From a checkpoint of a small transformer trained on Wikipedia.
Architecture: LayerNorm before each block, learned positions, no biases in attention or MLP, tied embeddings, normalized queries and keys.
Training: 574M tokens, 4381 steps.
Each number is 500 + 50 x the weight over its row's rms, rounded and kept within 0 to 999. Layers, rows and columns count from 0. Numbers have three digits each. The size before them is the row's rms in percent of the matrix's.

# down: layer 16 MLP down (transposed), 1280x320, rms 0.147, rows 223-372, columns 120-159
# up: layer 16 MLP up, 1280x320, rms 0.176, rows 224-373, columns 120-159
down223 102:483458485485464496497465450427522610585557427538500424551436545628585470468489494499445610507524510472458641488462503515
up224 098:428564497538374556537534574457441493501540521521418482549527521589532548554546557511430562492584529523482539515530516410
down224 094:533559542421548425479381539497470553486515473508488498528422489554443476538460573469539449450523517554524569475547498526
up225 102:538525480605527478486541509481502570488522533566468393593474455445479449582506433512483574479638563456679533486580521508
down225 102:460517532509474451547471421480530476496514526502430481521553533485577419433564482482528535472445422596502560522484461438
up226 101:442553460573527535482436464467532526408532493475470475449571454480533464489475462447509448514414472521558551504558518519
down226 100:489457494581574417530490534542488468522465560458491547497499584481540501546485450487453502493597483479521529527410451584
up227 107:437454539421493494522515558480447473479482523633428504464546463469469555597472581500618498458427519510537558413502512484
down227 109:492492498401508521582437446519525469445533474541611523530493485527462482548399471535405490519479461519509572578470554554
up228 100:495481520498508509453426516440434608513442488528512548529510570477453460527482554569477549578516558476512569460559484528
down228 097:485486547449442455471462543472458454474477469487402440414451451493519436484528539513567466427558537528548475631508527508
up229 098:544483469515537487499433534576522502410500430518564465469516473469589489483487469510357534521511470576522439551590481476
down229 102:594510500532477548565496501443585474570505526492516588510527504535476488506442517522468494401537487481426456566495489574
up230 102:532565439480479565501407525551519515503547517492454483580516492455537480448580595509525466542535471491509540431497441539
down230 109:562467537548520553461551462513518514523462517398512543527596546404633597534456490581488464453512444505537457567432383555
up231 099:454502506400523541513545359533506423490488514439542502497587513504517518461509565521485506456499515493506528490513532484
down231 106:469585516564511533435418527406499405566450580504478439397454506387528412498490463564516487564533462520507504490467489444
up232 107:484506493475529537535546504540588551494422440519570457511608404497547488454504508469436471422576459558500536504519452439
down232 124:531424491530518542463551562540496547512398501535521451490534510529490533460519428575459569473485495498491519484488418485
up233 099:596506549462440522450407482495382390572436404421531420539475508532558572537509520542446480391531499508463510491490468439
down233 098:464574480463434502530524405470432428546507419524486477405475466506462493578500535427614474524539517476439570465462426439
up234 103:544536502540576466574469409496433460591474598468476479597425406546496442627505440414496493482520496492506452511515444450
down234 104:540513509407519464467497559434495505498548468368479522495474586410482467512553511549435461432552504596597519447552510455
up235 096:469392583507396458553404503501539433479486528512543517541462542552556430498449464568536469473485544441562470531470455498
down235 095:543489476435555420504489494505533508478463463413511451514494505460515567497447513487444498469485471620540464583536515635
up236 100:398481510492547504440468573508437404545461533486452453476515463511457426483519430524499487477537507471562541577408569426
down236 102:571618443415422490540455532560455546492500512538453460556544484513502504460442508475493517610465481461489543433490468539
up237 106:513479539527535500452589606414409464420523522476465551410524515432475539503580494596590486539418437500445467432479440475
down237 108:503443452551475533484443540545467419473495580508516525498457604489568530490490475513455517487519507391453469519567503551
up238 101:527494435534491492464515496472507563422583524558583475492571568528414500527465454514497513471606570501573530433479504546
down238 101:472443475480600478532481599591546540450599429535502535569512577562459436461478441392475484510495485548569476515451500470
up239 098:561461527480442473467503538540495547422501481559552425443529416479506487549514509409488611424433467489596470485556468372
down239 096:484541476431528550583608480507574536441468433596464537476495524539493514514501586441525645478472520547519528527505414540
up240 102:501580543441355527478478515499459562508541589480453545422493551552549617428531539477620554545577509492505523461475498523
down240 102:455508433472480570521551592517515553559475492438418519516512446447479535534415428460439617430458457550461492466428479424
up241 099:424481461430449435528477452529463536459545439490550615507525513548405486524558498418473438520505545525463486597483549487
down241 097:544560557460493560554544450544519446539447491470486505553542496528499461499445485561517475508517464522492402515468465508
up242 103:527555399472566464542559571457582431468530549538449512566453420533510529442434466501436458566424477510476578503506557467
down242 104:452487492392503427504568515498460496417550432518411469464446456535526550516530608493404542500369415439542484451482406447
up243 099:518526434546563527554519534431509486452495573473534519496458513500464445472519648409479519501555485429536571429472500543
down243 103:454544428460525524587448463340540561468508470509452538616477482532464437546438546476540477532378457508557478475508466446
up244 103:497530558448500464565472449495482471410496464462515447558535536444486594509553503558506467472536547474485541378432449458
down244 110:587516526372525515567476576499458508444580528379465418518528438489518521561549457431465450515498472413446554481488550536
up245 099:495532547495541606547336486468528536564544473464365460458516585512461489544634542532608594578490477433577552531526493444
down245 103:395603478486374554444508471484572480516512496518448471408486484595521639501486542518560481501547567547502523515368594466
up246 104:519448514470523517529438556504538408526445535477455568470520506511598457494526520437572466482591482458487565456476501431
down246 100:541422549516501552569522579505461478487461444445569570489534476543453407569535502563435443496524491493480589574514570480
up247 100:509452550529507450502541440471496521522417551559430470479486451576439567495460422445610577516515507460582466428457474456
down247 098:500446481460525490527482467517607509546511583485456505466458460573510488426510498512477487434526436470527507499545604518
up248 102:500456524445500496489499535546498605479520550552539550428535543517524495440506440389518502550416543502479475536478577497
down248 101:514458417527510583395568451509530499451496515500469430426584399509514482499456564462537424556563464500616517542436476491
up249 098:563521405498584519550431525495482555508523524483511483522541472465486414441504499605529535529525515483466477555537492495
down249 098:483445529520445543514476471567381368485416570471366506474465489558483479537408469449551626554594446390532520468450482447
up250 098:487545476500492429460448580454486434461590585495529538484484572479480473580514435460406528542496491493503547527600514473
down250 098:549509500526426480426445502457525404504417537457614479471486420473495541527483529489534468560437373471380423547504515476
up251 092:480456517497443479517487494485506517537442464459418510515467471484489424576473598391628494520562428478467497493500404511
down251 088:538506558430541475507552463503521547457552489513412422613437559483502455502548639498485498516522548504476533510422432515
up252 105:532531463422550445473496602515526559386503431526536485494491414505478620448515508532476469488554558506463444519524486420
down252 104:512480476407467468556433518528567512382483482490488514560507583481500491461553449554567524487534563538514476581561466547
up253 096:379468542480473513536543492483500484487591525521529546599481491504438536467562554536537416409538500443480459527526537537
down253 094:521534550515424411571488523514489463589390483636419362512584467571474384494537520440452599458488515464505585493523535529
up254 098:497425422635508492433533567500472522410474481453478530572549537418549547438431551523488406456430450474491596464488477513
down254 097:511510500451591504535521424473506550485493515455532476576501450610523506484526478517451454475448506505498557445529457470
up255 094:497446564539507537456387428480492525476443507485564478555546483421565526516496516545483621475420535534580450535529429546
down255 094:501533463489463539586391493525535456500558572437468601525487568542512476499485502520541416516492495637472475582514566437
up256 102:495525544450490616472458491525406514484448546575436487510477534493570536459520569565441522493505447445509499457483445513
down256 100:508540497505413568502551490494598588494478460490470424564528497466460511549471529447505457484392585532484539539504430519
up257 102:569440466526448538527368473414502499548549481394509493484540500490517577455524459512501436589436510492570422496434496482
down257 094:495549473517456519462538586473513503505560552467544550496512515629437420516566518520486547529457441503489472490487463463
up258 096:465486527501449456543526468623507464472542394548584503544528457483511459484490571484485486456483472488546516474512526452
down258 101:467467507544575560414449449480491487574489471560489571464442452485563523472523453506572457484422561522470482564475517478
up259 100:571500527526517420483487514500421522514467495525519510570501496576588486579533500466580503529575513564552510520469474417
down259 100:585546582482501508520486590491510411465477424498476549573437442540486439480526485466487484505600534552491613486552466500
up260 101:387507599601480422526450567557444415516513453519483594598574470536556554478550430492561522553497549531462449534481511486
down260 103:590526417598472506497574572402486527457560485473531516534453540511502453532476528545488472498451540472484509523457487464
up261 099:465505462463493376501450420539456545511476512596419593516547467498390451504538545408527540544499572536514423508490463509
down261 102:462556560498541390465458503497507553562532392496412511529469510593460526548394509498563511510484505491579553449488538534
up262 106:421531502483504436436520612517465580492499437513538523612486492481469437505497466484393469425495592494578511485456611501
down262 105:402492410580402465536563413528527469528611441488521607547485409610501507426549543453434524524498502443533463500373555459
up263 100:490391483511517525484567427551458465552480492552470562547462525524503562403475521551561491502482462466544478501550544514
down263 100:458518556449523597526533517510491579519495469455529537676555459473448511534639457489594525409536444569478487489498519584
up264 101:508553508544550511571431491492484593506550486519525504453484511501480507571545491431465458560463448453522493550458527605
down264 097:455451513529464473493351443583489525522460508484537414498524541394612523515489431439472575520582434496510514501498475560
up265 102:460531502537479509481510459401492544497585446493437498543570555529462544485554446587510467544449563373473529467471424425
down265 099:457453522562522465608480558590507508539486505505503491554497471574496510461505454524535518543479580536423514520414485526
up266 098:388545422458599483491491446516494524497436435489595553474468457568469451516462441545415510442533517526618484454487480472
down266 106:401498476470469502395458513448498536526481507470473546486396477468501504466513560456520428555524529593519379498513401489
up267 097:530478584552480560521561537452593446475488450492394435501476517490522425615537528462600490539562554442477505409568455405
down267 095:537538557506444538626507465492490460533515488478524474558512548475437438505552515503509538425520527461531540537623526601
up268 099:594551551421561562547424529527435458511556437506523555554578495537514529540536499523514472458591441557375523465514534534
down268 098:520544426459510432438573445604490573444535476508523510492494474506525470468495472521494536503479474524530467538517516460
up269 101:489471469488506472478426528539478530443546482490543516412500448515519496519453496529491519516458508500358477540580540579
down269 103:588499477483519541508440583466457507612556574550470514520496546445407557456530518507431564464522527453495491438563559491
up270 102:500479559501642466484526525495449430613489535507470500467423529475535425470481501477547510556391446504442544598444524471
down270 101:431465479443529534534531458450481485481481525579430470512589590532469439481471469478554425534472520419547488521497627520
up271 098:438547537428510573449521518464508545497492445523519417487593444491481497590550528502521499467564586448563544543560408467
down271 102:438601507571467510437520529451509538509437555518494572581551538555539401477500586499537426404430460494553552569464502541
up272 100:508477449572630500501507325588458471535534540401624490495530534438451510493475532497484479487487509441506549532502499456
down272 104:436404638541507521541513482471492572398477518435528421444477517606499388571476403529537450466457428471534453547498434479
up273 098:493419521482451508500483498494380519564560557545418418518642541489507410539441602537495605562363516574608449377458490472
down273 098:500588518536440553504490536530401557479458503449482463452512461479515612486490535490554543544488506491479504517576480593
up274 102:405503553477559544499550462525414514464547502505517523478530453524477511429457442539551493432484433458428524438516426535
down274 103:495561519531594467460479569352435558566479422530440594523481492528464536463533515599489530560594531456479556517437523588
up275 095:526531519452560428450457493590476525450494509485545461578527487523436468566629509553487523502457488488508424542514421456
down275 091:504479514445429572518373461573510432486545480476467486475535478452548501413473531556592494570459458419476520529515485439
up276 098:476555585531482517595594389561623619518488632559526485519512490517456553557474495572546507528482564493464548458446453479
down276 095:473515486518523523573502541506521397530499502491509533543509531502450451530577463533533452471481524488505507487539485597
up277 097:526487571515497601534500481438416494558498567679448513555554446400479501522624459446488527482512522525450481521497503528
down277 101:539498571514469470502488561564500581448415542453482473502445474564469563556496453431496559507523494491476472432510477438
up278 094:447472508432518545497574517490550520481490518520528501496526453457554494571462547457423408460553590456567485474478594498
down278 098:445555555544449518478501433553512586495576416579593490545471540545431471523518455480480521450504495467648412446539500484
up279 101:490489418479551507537504526390524485491567536501499540485501594449599427525449586449468533517578452505429491539465443472
down279 095:493468480385501585460572414436505523513555476478480530386533537463503494532468490573425494537530426510413533467579588502
up280 100:454524520465487499508549521542471479562502502498500508497548399456494550489493490428511450473479515533486464515471430480
down280 100:454462517492469587521498535411506528498503453511501560428476486563423439496491537436459471615487454429509441463469390615
up281 095:454496461404557452526448470548532532415479449504511517522567538584524562391511469552517512540480642479460461500416447516
down281 095:471488505510500535458548441451450520605558470482505577539506457489455405518485489607534518485531571447455516546556384523
up282 101:545501510374481517469426467577510454492551415595469540418486540467450506492666452428488478460458503477463467473520469522
down282 099:460426517336576577541503558508504557525454482542454465549522461459496405430513592445530498541507405543632485486528532564
up283 099:456479573461464515529396450494428546557443537542507539508398447520483534507520476496598384538535605459427495517467401570
down283 106:526429445426513432516472490458511432541495417589565497565475486582428454586433412508482548514465530473480527481516429543
up284 100:567497506453515455561466530587517490579542499503572488473520407444525527491523555475470545541517453405452488551396531505
down284 103:477526432496464533405493450462529458415446530482518466469456468532499493511457503468542453548534560435454405506390464494
up285 104:460536561498544483551398529573537473497520512604462491551557487590462552602552559503558499465454506469488512490500459529
down285 107:533609523458548539604480465464559512488488480478484471550538516464458455567414479487440552481583382542449515471417561564
up286 101:409504537513405452521487459487498525457554385462556489460487486506443484564472405551522465498509504525571523418524464496
down286 104:389563496451459558556433522560437519508523569492536506559459444506488458511552522523408522486579567514487564517416507585
up287 096:420468543512480433427500494570493523445450512496586479523598511495441499570495484471390501480516545501512502505472436492
down287 094:466449531492479471484511452530551418515437392567530514467437521509433553446398463566439555513548468457517456490491566529
up288 098:527458539473608471461546448598471516452428378554540487446587482559529568528447543544500472526481508494458469431403511590
down288 098:517482524508508472485494565476466496471463555496536501547400535471602476545532458516468628470601513531582436504489542539
up289 103:615514479508466470555526528383462547545477447469419522458421445509476517531534555465399503561464536490527464454532509525
down289 101:506436549364487558468454529490518535614435492486535443406500533481517470546533642515601597493476490459450467517568506474
up290 101:589502586592489430424488501517516463498464500520469505592495553534583482509421475540478398508383594415496456442477521499
down290 105:538468486449357540468520541517472606453473458548493523526461517494483548524516496480455558473470466545543502449528537522
up291 101:508510507463506528543486431451481546487560569585522412432454534544539467410486488565542500497498530544572423476458408487
down291 099:535526570455511483534442532430512544515494587488580508473454509464521525539400494474487517535531503530379485515551577418
up292 096:564410526574445497499462539526492536498477469544528476550498572459507512442537393526509426480578503529519523472526544469
down292 086:481421430491490413445439583412506544488521560479525528497543422507545406474529552491492515494542462498509533474502456659
up293 101:481474509521502492434513534408542483508450406525550462452482569510376496539576461495519524491475522455452580490483545472
down293 098:558532488527542491558449457443534434502496551456524435522504525539633554428526522560504428473515490433605545448536514567
up294 106:508484452485538434496492504518528443515462525557450530588537408476567418527497527440576513413458503509464467450489585438
down294 108:447543435440515540570450543523539529574541504450499597548426481504521600546544509526447418494464502555455538485614452458
up295 101:475486554442474441482475519432475444469503611509532417533488549514535584492469463553577522512398505534511524477444556411
down295 097:513440533504468528457504476545505598560532471520476402549562492435467471519479503561511502573528616450436574530502398533
up296 100:541537445462430541543480495433548452481561468526530510537480374529397598521546490442377472547523585389582534497465554553
down296 094:498612471491446471489459503560457491523573547573518488540497437469506445463468452480459411576384582412595577584474518480
up297 092:514560480484493459568478413539485491489604558397531448595466507482472520477447423503598497508486471439484460605558499448
down297 098:541426558508505484603450454530572477529453532470435451522549446521554452461532545562585471446453456546579449520442477490
up298 099:444563511514521522519426527435535510475389503481477483507526532579436546524467438557452493447479494461470385534553397541
down298 095:485521440507416347486419472472464462522557472500527519504585567530462534570435472504551475511557534466552475573649502495
up299 092:398509486512555534479591528492525487519420464424495533470483525574570478608470413452550495511530542573527443540494558558
down299 099:462448489505489567531492617499493579464606545413430556512500500486422521434512456398570543505539465489491465564539534493
up300 106:533484486371440440491486492482450464495453543563517478471558447458467561538553472532577467525435423459476498477445427539
down300 105:613540508492501467448522438486441484540510498576448522458505470518466492483551468518535586502508439403522569516517583407
up301 104:531558467513472467543459435545465572581479536535426529381493529590458486528499424434472521576469593417463462531416489556
down301 103:539482469514494453508374435575568475520484501564435512550483572444479453483478530542521489521423454496482484525517519540
up302 099:461424468582467533540511536494547511588549404510450469424625553460461400479485534523508493484469503474497573461486485604
down302 091:482515475489522485429443610480553514472501500482549462562496442452460508504521479458514479475513505430517452494526475575
up303 099:469434503471512492521526581510596607507451500582388446555479432507422475496440440470442484489451533579427440465498455492
down303 100:518527524522540471520486467551558509564465543433473551530493462490437547547611475577465457488477486598510529512533488489
up304 095:556415556459574503495576530536508589500472485443526478534503433480544401515457549540550383496473522486447560468468551556
down304 093:516410418543455458482457428502495457498535632464522428509583539542451548514540455508423489415492530504461504514528390472
up305 100:536421538511461568484555565573515432456509488532510452531531539537530519441456449509478415586451550581548513487547477425
down305 095:507492425536453533520460541511592531583539545467435496563461531538540440485555517564550485504470482524550478472443468401
up306 097:464547588434502509470495454429501514485469450552469562432580466426559490555475504458523497477566486441478414502541429589
down306 095:562451498542532496523539565536551527542464543520481456535449508477628395513431473600460550598504563466435465514457496553
up307 101:488508574525509450509546420579582531476510451442486498509518550491496509477498594391485539513451442445487488511465536565
down307 103:567489491530504452575475517554428490523482432576510497406391483475431555493477517504580451528520484532532541523566397366
up308 099:577526485461480508455478462452514535498512424577508499433499522479526566468498408522501515433486606499593507498536626448
down308 096:439527399517546478477545486536524537498570478512410463613386591516422485479477465475552555406474533599490456522582522429
up309 102:474490462444470538580417489481517514537473511501405470478482499477514519461573483574521476482466577539460568472572486451
down309 098:535503448446464420506548489506434486464525413559562389542475590485490486450532494531558515475483584552514468476495484563
up310 100:525462452490467576483474580455429486497526528486427463367556601525524589515581456500421545532510604518477473494600453502
down310 106:508465552443490452493512528538494480443634601464580489473475506544550489536511484498525555466502473525544498538560540539
up311 100:518619524477508502440471508516572495490466508531538436552449519539466480464480499535548517437433514540470424466490463608
down311 097:417469513481431414529488547537540513535535497498454562492424507453476536463564497515461541534456521495547449571489471472
up312 102:545541571487474392545526461480423523479515499456507490546488500485545465445527417515488562526479470530558509509536547521
down312 104:572500478580537467460492540483497476535549562538544427443519519507476514477493563444437510537388472466487467455517516497
up313 109:473511462505400439484491546522459419547503541386488507476454546457465553509586521450471460542554520450574509498488509506
down313 104:487499450444536530414537423448513494449582578551422518430496474496485555410509414413566488512510528542548495502464396454
up314 103:485541523558457626455491442507462532496555583432513531480535598449525522474480530537510474531509489447536500441491465436
down314 102:562475453445534496559508478530469451464405539527575504577497513448468415425489503493526518509531498504553494553597528559
up315 101:540545581539434470508485532464453491488449546522473430523563464441502518477452526498522452372532519513474508427461551586
down315 110:496518578446523450642511494540492564508473379506519467461508433418511522457465495574482461553487473535527408523522523447
up316 093:517501497554545494589561449561540546538508516515447398532585554432457455405507488417584493478587420541493490439457510477
down316 096:507532535490428497564429498497509501561551525501457459506475584529500525447594442633492518512477483508537454508430508559
up317 102:427504510487450588440538536483501421540469511474457514535551561473414472499542489456522472528643490390512482488510446496
down317 102:602461395408507485548489458463498471479513519498525593390480484485493497506453561600523492574440544536558496443546448520
up318 092:621480512411526425567507568462458455417459507559489576491490525495542413435573437431446380487541564503410381346513525503
down318 083:523486482472533558453426437603427514493480516569480524538525472489605500466495516526519517470444496444530540554575474438
up319 098:558451523482563543505502508541436496537484499573625500435593502519434560517526444525442474476490435480614573478569538436
down319 098:449404523544515517528531363565435493523437412503492496503413546499482472460547596493500557490541393619446443473492401495
up320 099:610496426471590484525477575533371510469531610532551450525608500485514460468546480431495476521489459549574456504505478495
down320 105:585430491515522493524584492416559478467513523488534560524426518556494483507407522499498482557603431568604580528506571445
up321 102:476551505446450448444487395438528509472521474569462561537483473590551386421533512451503514510493551540573562535552434475
down321 100:467412414567494556548489487522542522488543455431411445631538404438603540544477551414474484506451484446481523502487531510
up322 103:496531485578508534530448421451558516497465475632456456488516531439496539429512458578460554560371581534509516477543489492
down322 105:423437490544593453491548526591537467620518519515514468569461495457450405476472493504426484559528497441489533446451541530
up323 096:463521516607541489538453494465473546486578539473454443486593464556519394512476548521569430520543476575619533454433434482
down323 093:474487511501430525593460567423518561530515432536572590523480459514504448480469471537508415532532447546568449431610515433
up324 108:550571440401496470503441533306512474490563600480507513463447499395589627554458482492585545455461541430499511514430570510
down324 108:442462446438404443488449430480505435570474512467516565489559558468629476570429441512546479628544414432477423503530529464
up325 100:392461491535528469474496479486433393495473553391495467554517510529476451453500411447483534603497491540551584487561448455
down325 098:471411552540398501485474447537549527478479398499498500488554485467428447528498567530507473538541527438514525505537489584
up326 099:535536504519432483536401516540467557542468488503570498532546391539466444399513547571518407535532449570460512515507420493
down326 104:478480471535480454498590423550560504552489514415427462527423487413472527569436466479444476517531580482474495536470471521
up327 098:485507521518507576519607643496493505476527482527490426455591444493455397583514504533532457491444483529486501505457501383
down327 096:499573440440491552467536407443536512582567490408540507502455435536514521525450427465471436528449511511551455400517392470
up328 100:441527465555563428470534379582584474531506529570550425468578513457482449467511607414548480577509490436526572514400513439
down328 101:537526517553500450457534500527454511432446429446487616502520523461543567517504509376464549490481486492492479474447492482
up329 102:523495416569478476489499495462576574554510495526546482563467481568493468427480496473463480423536521504453577430490443458
down329 101:488502579406492509498549530495490569550437468591459561502540551505595543409414563487459450461535542505510502493567483505
up330 100:537448499507505452493536494614488476509577504474454501598533498440421581503424521524475642509590538517507534508555481436
down330 093:472459512443571376515404547441389494587468458574456490551518527521434472476601572573532524537410531492521467514489500424
up331 098:500521465436451475560528541561500456586464394498500494543420554550528402486490474537554496540410494507612488510541487527
down331 094:482496445540612419509548602555531520482605517484561473563440617509411409527452474462542509506431622481572496549521572586
up332 100:490450448520524470486546558480444445480492511668534541450421512507495496445543554519526553468512538577492494397465566452
down332 102:488493469494471511453522548589501504549440461521532425496492547423537460495611401447569487568547571530470553497494505412
up333 097:527503443377509638634441528519447522492545452531466519645575493477449556497450470453485475507464555502572497523438475556
down333 100:546517546473485456467470450475425471477490515551556471510504511506531449497444529481449582451531443468527464525480499528
up334 102:502453577433597508471527467505475490542480434517522453457500494477443528519540593536570598550540512526515533475400455382
down334 101:583496476508509421458492526520457547569440429627530441478475400418446495438591474474520464509460494486506535589455511548
up335 101:590452492576489507437541424551506438472488471513550423460395407526543502488483420561504545527445495548468480510424502539
down335 105:589451493492410381466516555489547476540524520487532572480495483448500529542423540450549467446515446521491502433519421540
up336 103:516444450509531538592484553452481531563403472508542498600559439561564452520477393545556480486454530505491549504561439527
down336 101:524489583534438529538518427518469461544558433480478452579539387487468584413533520532569448493498566459576464571394495465
up337 097:400482555517536528474408554403484503463444453506559506471484522568565450499509582564555518489476512490513524619558554504
down337 096:514415409604487515494519459540548436514579476482458436404439401539552552416568464524516570488604495460464511518393493425
up338 098:439462405537516503526445486452484473478578536480519470398541466499498542427507597497477454474466431530484539446436466534
down338 099:524436504480495492415564471517574528564453503557372565486570513521459528575570556609413529451527555442475557552568501513
up339 103:514506452401524562599537510585448565531359530581587492539529524546504560550448533500409532534479475487439415535471515529
down339 102:464452477488544625549472542463538548551547553515526519467476485548576472494412539608470406550493433492540435563578480537
up340 099:472580475454523415476387507553490511521557555577550496507559501569536536540531577467532432520542560516504455558509536456
down340 106:503495489423478478536440570485467449476472507507551497503497456482468485543566542509402480461551457552510510526587385466
up341 095:459456490517507513432502647479582483576500494462521518517466568459497488504556509490484510515459541463451449475483499428
down341 098:521468462448459504518463405478434553475464526511513509537541497509501459485451457509509473521530560517489453531582485602
up342 102:518539509484495488528467471403530517553504467457536562442487435503565441468453481508511566581514535528539505548412506517
down342 100:465580539415485458609521418455502487542545501528598470560443444494517554481448531567469527508513500535495574488530528491
up343 101:487548505535510551567516510424522592459513492487519498655503520548550529522491505561475473547411549544479482569573465514
down343 105:478542533480569539499484507569483514503493409531452424581498483485456531546436409479564553443513533503476431472470505359
up344 098:389582544450436603496507480477441489406495454517457584470429462491356547471477432515459472496535504427487514542445500596
down344 097:471445508539572459492566542480501508521510522509492491494526533409461670568562556591423497527508573474525483462620612515
up345 103:468563472458399553539453508371552438575450432517580490538523528461407467456502466443411469525568522505508473580566588514
down345 103:559523534517494474488389533479474553497609486437450496558439582564506563542513508553550505566628482479506494569480392600
up346 100:525557573507435437451483529503532541528467436572487458504553464500551568439458517514448558520551550539551488432459416596
down346 104:507506537566578492512491429494487509512493516501545534506555582483560558526472441451576529498513545518462403503485413510
up347 104:449357526484586505520502555546451421454575492484542448475509482488459550443504514495439583409483498454452506568525589548
down347 108:445500502589516503541560465430407551424534475569497538511438527557552505417508492452520497475490572440495557586481554469
up348 097:520482580474518487552438386468577497502507547465517508410510548460521418406413547531561490546445580484621511548527548551
down348 096:485522455487528473579488494504416532490519478513583558532524488555488548557525516459505427384525491474409465537499593480
up349 096:520469586550432542440593453479512516526440466526433553489421506468456495482479537500574461613573441469511573506516452566
down349 100:486556456466514511589452541487540525497582506420500616509488460466491544518450551543502462550531450416428617436520434481
up350 101:466362519486472542554509453422426461479544578487485554507510502524458545472458567510546514503457513488522485489501406550
down350 102:532465577416626561464462506456484548497520420498634478542633462490518569484451437502531388485417511516418490534612445535
up351 105:470509563532463438405437578507480496395449625545564404500555472434467510485519428471561427471390424475434478580369540503
down351 108:475464462561388545501477543407530522577477494520511501525565605505449468564496502566540519497594498495384463349436523531
up352 101:529518522503513522445516499468479530488452411555563498502494450620608568600405574528560445382630482460477486482549549470
down352 091:538451448463508435426463403535513512574562447510486479478516427537516513477470475414497388574504532419559576500530521422
up353 100:453464426538532559467488514541483570529464426474520475532528563418505487511516474521546524546385551537422518563454494435
down353 102:556422545446420595434530426482483497504488483446581540525527523488464356637493466570507473486500470545520545472533430442
up354 098:495469458447495550500499605529516523464496455516523447407412449526574578483470477476596565464482527485588457475485459510
down354 094:518451465539466477433546487457500406572478627563533547517527393427421518568567471442493443543565511489508396656517468474
up355 100:457467415429481466524509542484526520547466411451478578468548471496486575373420437508488483384516547549528501542607475587
down355 091:553497558495516487560465491469444488467524472481572504552519538451537506481540541510511536585490584521447477402590470495
up356 096:591485559474437445468419453538451473437519463482588524605553528461451541534497529569519490561505469448419430428530472402
down356 092:507490485596492493626547533539524510497570560536436458445593402519536472488498444597501514440429533511511442459563513535
up357 101:532337457569640539471626538476468431500415474501523420422484538554488497525537509546547484479392463502490478533493585499
down357 112:450536532383544460459410451556445480531523506567419496466452474567505474517553540427508488442533502540454548455375491546
up358 103:488557456387455480516517431508523429505529575454530535410554391529552462420473506386532471481487554501471513505486588440
down358 106:454532455474550590505541475501472455548509511541490534374432512445516500456448530499563503531496440609500525529585484494
up359 099:450488461396465493512546501547521471488511469376437470499460450458535557597520514581631564495583522509494543449471555497
down359 101:567542542540510480415440477511453544426558490500540508503464456605534510527530494425411502568562562543549477428481580481
up360 095:409486539575493507524490441497456508510461567571459527455487510520551541500489429511586452569520459595530513523387511549
down360 093:469530517482479423459547536450484425565515477574525494546538516571450449544585501484580475512468524512452535469543515515
up361 100:467600523431536558505509432491532479616573559444490421576528568501546530460452511568489424541455473564424550527456555449
down361 103:439454478466509536489525324494387473542482439467431555466540506542462651466373518512560569398491511538481462478514447557
up362 100:476495552474455431541508447486481497502468494451563506499440442508490539482479516453490494520481535509456465492439511516
down362 097:502364419510462426341598537434537545450479558454504506513558498617499519478473453407491584461530522410443476520432491508
up363 107:554422530618495531493551549486476581494435548378555417481504458449502469509337484482565522382460487512469537561514503569
down363 116:484436457598513530510529475485535502466531554489418471478442556329625492530490522580531514382486491477515450565474514529
up364 104:552493536513459439562494446562525526546425468519492547486558535507524427518484451514522543495485588434511491551477530470
down364 103:477534511562485462488458491500542463528532490480505426520564445527453472558495512580492499439528549513503437518585542473
up365 093:458525503491545447521533474471536581585406478395463493446486601522477507457528508514559499539418536575516584446503456465
down365 093:481471427480513500537531440478481465483516483518461514559517441511483441560501562558412487499563585510480523516391490533
up366 100:536528499570542399481432539477454462450476486514467532466469524485509602513434525551516495560497454571506548540517420481
down366 097:563504480423497591516451514533468460410458561494448484525536451442494445434442496522626434458483447483434429628428511494
up367 102:511446523545507515537488491480450576503461602542556516515452471523515463570484475473470509449605483514565481452515468529
down367 100:447624596560510493600573418446448549488544489576508491533553471524479545533539437462456424478483502423507497531526534487
up368 097:479504393543458492504509496478610446473464465472499494626510551561461455490460489461516513408414533493414530393511408551
down368 103:572591542484497488556537536383515482438520594479523463464531447508557497482486457535527498451454421496523419581513505528
up369 103:525442429511535431474523500542495454554477553434435551455485574546497533482515500484544488458506506511644499533473514483
down369 111:453466494526440497406477490459445424526520501513514527515509468497482540479495436510456587487526526457622470495537622537
up370 105:540458443506408585464518440408406514458500482513454513581471419502494462616523481600520537545468488535420513431527522605
down370 106:537568586531484434542415431412567495417503483535482423522469464467469438497460521494518502467525529494562557467447418574
up371 104:495534589468520487515469525523520539447635518469473464552500504494467563506451414527451556559517441527420502528461492534
down371 103:545497518357490569526439593482632418481483553453457428533503466488479420497546564564536501552505460611385507493468610502
up372 099:428524515465534501562507623441476495457585499484483429509464481405526445576463492416584451444554506507446499444478499497
down372 097:503548489499557537507505579469504493516442510463491517519462541531536479488528488541457533472515501525546465392486483487
up373 101:584550427428515535487462547541499448490473472493403466507450465527583455516606532591534540378482498530384460544478530467